python train.py --n_layer=16 --d_model=384 --n_head=4 --n_kv_head=4 --head_dim=128 --d_mlp=1920 --vocab_size=17766 --activation="squared_relu" --norm="layernorm" --norm_place="pre" --norm_eps=1e-05 --positions="rope" --rope_base=10000.0 --rope_fraction=0.5 --qk_norm=false --attn_scale=0.0884 --bias="none" --tie_embeddings=false --parallel_block=true --init="uniform" --init_std_qkv=0.0271 --init_std_o=0.00415 --init_std_up=0.0271 --init_std_down=0.00214 --optimizer="soap_variant" --lr=0.00225 --lr_mult_qkv=0.5 --beta1=0.95 --beta2=0.95 --lr_head=0.00949 --grad_clip=1.0 --warmup_steps=200 --schedule="cos" --final_lr_fraction=0.03 --batch_tokens=65536 --seq_len=1024 --doc_mask=true --train_tokens=344100000 --steps=5251 --dataset="wikipedia_en"
Each number is 500 + 40 x the weight over its row's rms, rounded and kept within 0 to 999. Layers, rows and columns count from 0. Numbers have three digits each. The size before them is the row's rms in percent of the matrix's.

# layer 10 MLP up, 1920x384, rms 0.0733, rows 1884-1919, columns 144-191
100:529487516482532470493400456480481578499481528538441551449518507530477537508536472477485485511481505493546442496529473587493497486502479489521502
107:554501522463396552509539515528424498464531524506439496565567581437465501488504533547500496434554453391478471502452468537468546622486521518507501
101:520519507519573473470474496448484478533525462470513505493520514541524454483530480451521471460466538458477486532535521554519403499496557478469547
099:520404483507461484475490485543446519480591476537456498525473509518464534517505484494513547494438460450408449436546448452557501518519473487497510
095:557544500434496495463482518462519455459507467511512498551519511521497576569522532552562459537517582522540525488429446525410488401546566533487540
095:538517498502467530597568550477531456495530496486480435531534563531539542465499495558553471556496474480556475400550458460506517540436509544449459
089:502445504466537522530498520549520439489546468494575530547542526489527449555509523534496474439540552427553533543492439453493453562493534483545433
090:479497527528500453563475553516440559483472455507477550483443522466458532561505548493483512504542523554570461458569604608497509519391601534419491
104:494482506543550520559413500584491497586491459518549400501547551541504487437453521474556560503480492486500529473511520474478459511571465522544514
090:488483443457491438507434504508506473491436437465463544575513522478462489489499507512516442454483473452462473531453526432486459469446514532426496
096:598478497504458419458473515498524486564536563457513525414446463438477507434492527437487496572488566469474478571478489496513478498537462417571539
099:534497463533506523510465498512473492477487535493496487461474484536395533526445556459504522470430554513519500451510507526530477480491486472521490
107:469466573442454529523432462432555508477529490549623494477530496433490508485490434466536527578477483462479524478470490482530509558505538541523544
103:455428435492444528507502471500517466445549483505460520432499533519435528487511418486520525546468494481452453517526545547581474454475516442525529
112:494555503498545484521475493505472509566491532551525516450483493455429484495487573483538541436523450505480495415489497503534524462440417533585566
104:502493543486494560489563545570530561518548471537543548525491497531451458400485444500458507590523491462554512480476441454558510476528533491576472
096:504488452467520538479516503512624473487528440460488519507463547504542488450545503470500519497438471537457457527461512506529595506468548493495514
087:504463469542476463492501553487509480548508486503506511531546522485514434519519469468493456501557469441493487420508537490529527555442449562473460
092:493457546456479513434501448478548479479482470522505475496440470471484447531518424582491453533467478518500470556479497548493493466524483461489536
098:548504524503531518420458623485547562496412477507562496484487494507454532505520539502555542483509508444518523509515445514521574494477502525573513
097:486528434534522509516534515488573528472530523520567555526450492535520473458507474515487519563479448541474613454539562467544573463466590510451469
099:530467479554559555460516479524505539478547543574485484479490508505482484524462496482511521437494541465551436534458540448502414450521559464529581
119:525417543430497499529482478481442563434416518536571493555438479511495462541517490521509479516477514501522491460462526540514502525493486539483471
118:511440532522507498482442444495524482456507472441511535497500457501539458514483580460466467470435556423431463483454418565525546502474532482570534
098:513512436471435499495499461448560515519471503523449500462508496486513549479515560530484455460552531486511475545570481500485468479530532509478477
095:474544552516486508507505523554652422479501442424493454563494448534414516480503517468492437432473557485504416504466572495540579482486499474558457
096:551464542506548537510465504486507495539517463501447529490508528507465500476527472506523522467548468448510476532475464434548584569521527480489483
098:540539514578470465502481535522512467562531453522480549551497481491475587501545486484443556459508482474442520521468453448566574500414562530480508
103:501516495489581418546496471486475446459514457504470583485471592467490505509456549558536538431566537484510534474459465448467451565451456450585504
100:449555500489502423495507444447500484477465484440534554535498491475563504559475470505485478504529516449524481477501470463584523482481545472463529
090:545507477501532464547381441549549485476548470422445466462562520468429557466487524465459527451410491500511425514511575515510491457562531508455481
093:546478508532549534458540462483510478450495493553584493500434495469399492548531505528486500441473464522455560491541516533518505501505516531558553
105:489493541529497490487522460462461483455536570517542488506545552551519455458506446434543515471464519510481512536469485485459499547459555511448463
100:505479481591557577495443458493496520586432402447529525474480495508508502523575540502556520467532570424524514513426429501506481540531554590534483
096:580476485557502407516510444488416481520554502528484524536464520528541537477489458513466564501420534553536471472496498527537541491457459537520513
109:476518560513513562491550486526522493463493499495570494458485517531483523538553554451483513447467550547504429375480470461441529526461471556522566
# layer 10 MLP down (transposed), 1920x384, rms 0.0727, rows 1884-1919, columns 144-191
104:408550532439492464515513497475529480488512588542417553480548484574515508493527485483517535454529599479505529483532528468488518471475469514542483
106:513430502530445492471544564493525500525528527565509524525540508529497503591478507496554503540556497458508549502464464536477461481506472465522489
101:535489542473500498494485496505489508466488497440464480425425553538557506482445521460577511458555495466456403514500485554458455487490509572473547
106:534509525459501487533550509484459451483512516519535491550520524494495489466446489546479437474491482478532406531568437557481456528517475443569556
100:530481532474507439418465415508569459468429510494554487531499429477494460535474410509587488485477565489482437489488561462406542530573478516570525
093:465534527496404499491475514421530533445487563498561585534440505524533456465466512477495520535485515496505514519509535508445538527519416527555498
090:432464465564473545478490562440418508533530550482478478548422464576573445485511534485528469570491489478471535436513540504500547514498456483481525
092:511554413549511521557491462494494495489466561485501506544511497527426498450515567457455512517469467438546540474467516521457487509530494533554472
102:458532495505571495480498516496521497488514505476502490512518503615512468464467457475448468478488490459541534561463461533528510545513489495546455
094:480467533533493503510494543530495473549509494458537496522459533457508465547486532491496448448471486541481547526514459494530529526542580533484489
100:500466550513541482515531462467514513504474439478499496451473481444523550528463475485451441484435468464478484439528469508419468542464429474460454
094:405476483494467488502527527502538485434454414475487515520581493576493534513516503491492504433495488514468457497523464517551453480568478416534527
111:503561568507514529428490474501522449458551580464586539450475463483631503569449483456462412478483472543470496464465473476529518505490498488553531
101:540462590520458460418503509523504477480461515459457469499496508560545455514480482516457537456498456430500518520537496491473511520480456494513498
110:434491431499534426489442494473468476441565539517456539470500519520461487462490499492485548481495512536546542579442472520467509464510496478529527
100:473451524465456516505510540533451482503445515489485500529429541494412470523486407450477507586456503493500483488527519484454526455496449535511500
102:484535470548528516599471487496490502455524494484523522484447501496565516525488548467430486532516519483532481455436521503470458503548500489448480
093:456526447447454491480490516491521526425522497478544506554517504521495519528496531522475462518475589535505502590431467505508470450484515482573582
091:490488500459462486528567480477508488475536540539546536534490472476534472509404583481565494547437509504428464553496454520528636522490413474535578
106:444477488527533459509444479503526480506460491526586492606545459502474536481488571495556516461503474481460517430497535538568510597528470529472453
096:550507458471529441511465499507527408488511501464450482554448470552561519494519556413440517516461517479412523540468555564536455455552482419524423
099:506562419545484575497509575479475432523502426523500538447469534492547508455460475527454495538511494496595493485515473485523513543480466525393500
119:465518413526491537549455502466488565444498500502528545516508526450491507468546459556521503513498545482567581489543512456491479481571452508452513
113:495537502473514462497471484441534453521485488491525435521549421505532444518476479484487498499496411476488520514527488542461495433503617493516574
100:460524542476484476497558466503500490504485504465416579486551564501505536512544524495457569506496539544513542589498484518576533480538476537479501
101:498525522455539501481434561465503449443462492567416518520536433480524477460509537459417519441443483446484492482467487462477531496514516538479498
092:518499494538438542465566550556494514415432507459538413495470478506482501563518537532465490496504505501536502556534487548462608517507450544459479
097:519499440544493504519557514505519512503468540488494508413500527583457533518454457438541555472512457492476562532462531504496505440445458577516512
102:532421562514552480572494538565484519467518473489549576577484557507552575521451558515503507465455526488500507529513557485531472547414466448505515
098:456465433550503539444479439426470461505519522489444527493443510572494494488516528464543484428510400489477512528526442508498434496628517439514488
096:530460486521588497546506456529503551551520505468530517518478519462488499508480534464520479520473486450480486475401486502532516545510523544499507
096:488479570488466510507509528529570433475464530584446561596553443476550475534519520450500492458485485469464479536449460437502550485535440548541496
101:432473496563581498464465474505491541426440539491537551569467524557477512508504506426540496446511506471481464434504458521460509559465501418532514
101:493487493477517488470545505492475498430473522528552491544496514453555462479481479394462492546525494525482448466519584526523565494485600581529428
102:535520543565499449491463535467465548477503507447512507443448543488515506518484453526563528422464479501498468459572543445479447528428538472525515
107:471503472502555591555560503523478500534519494481466557587493538510530449492485439466521533439460566463479493505507520510499483546509464484527584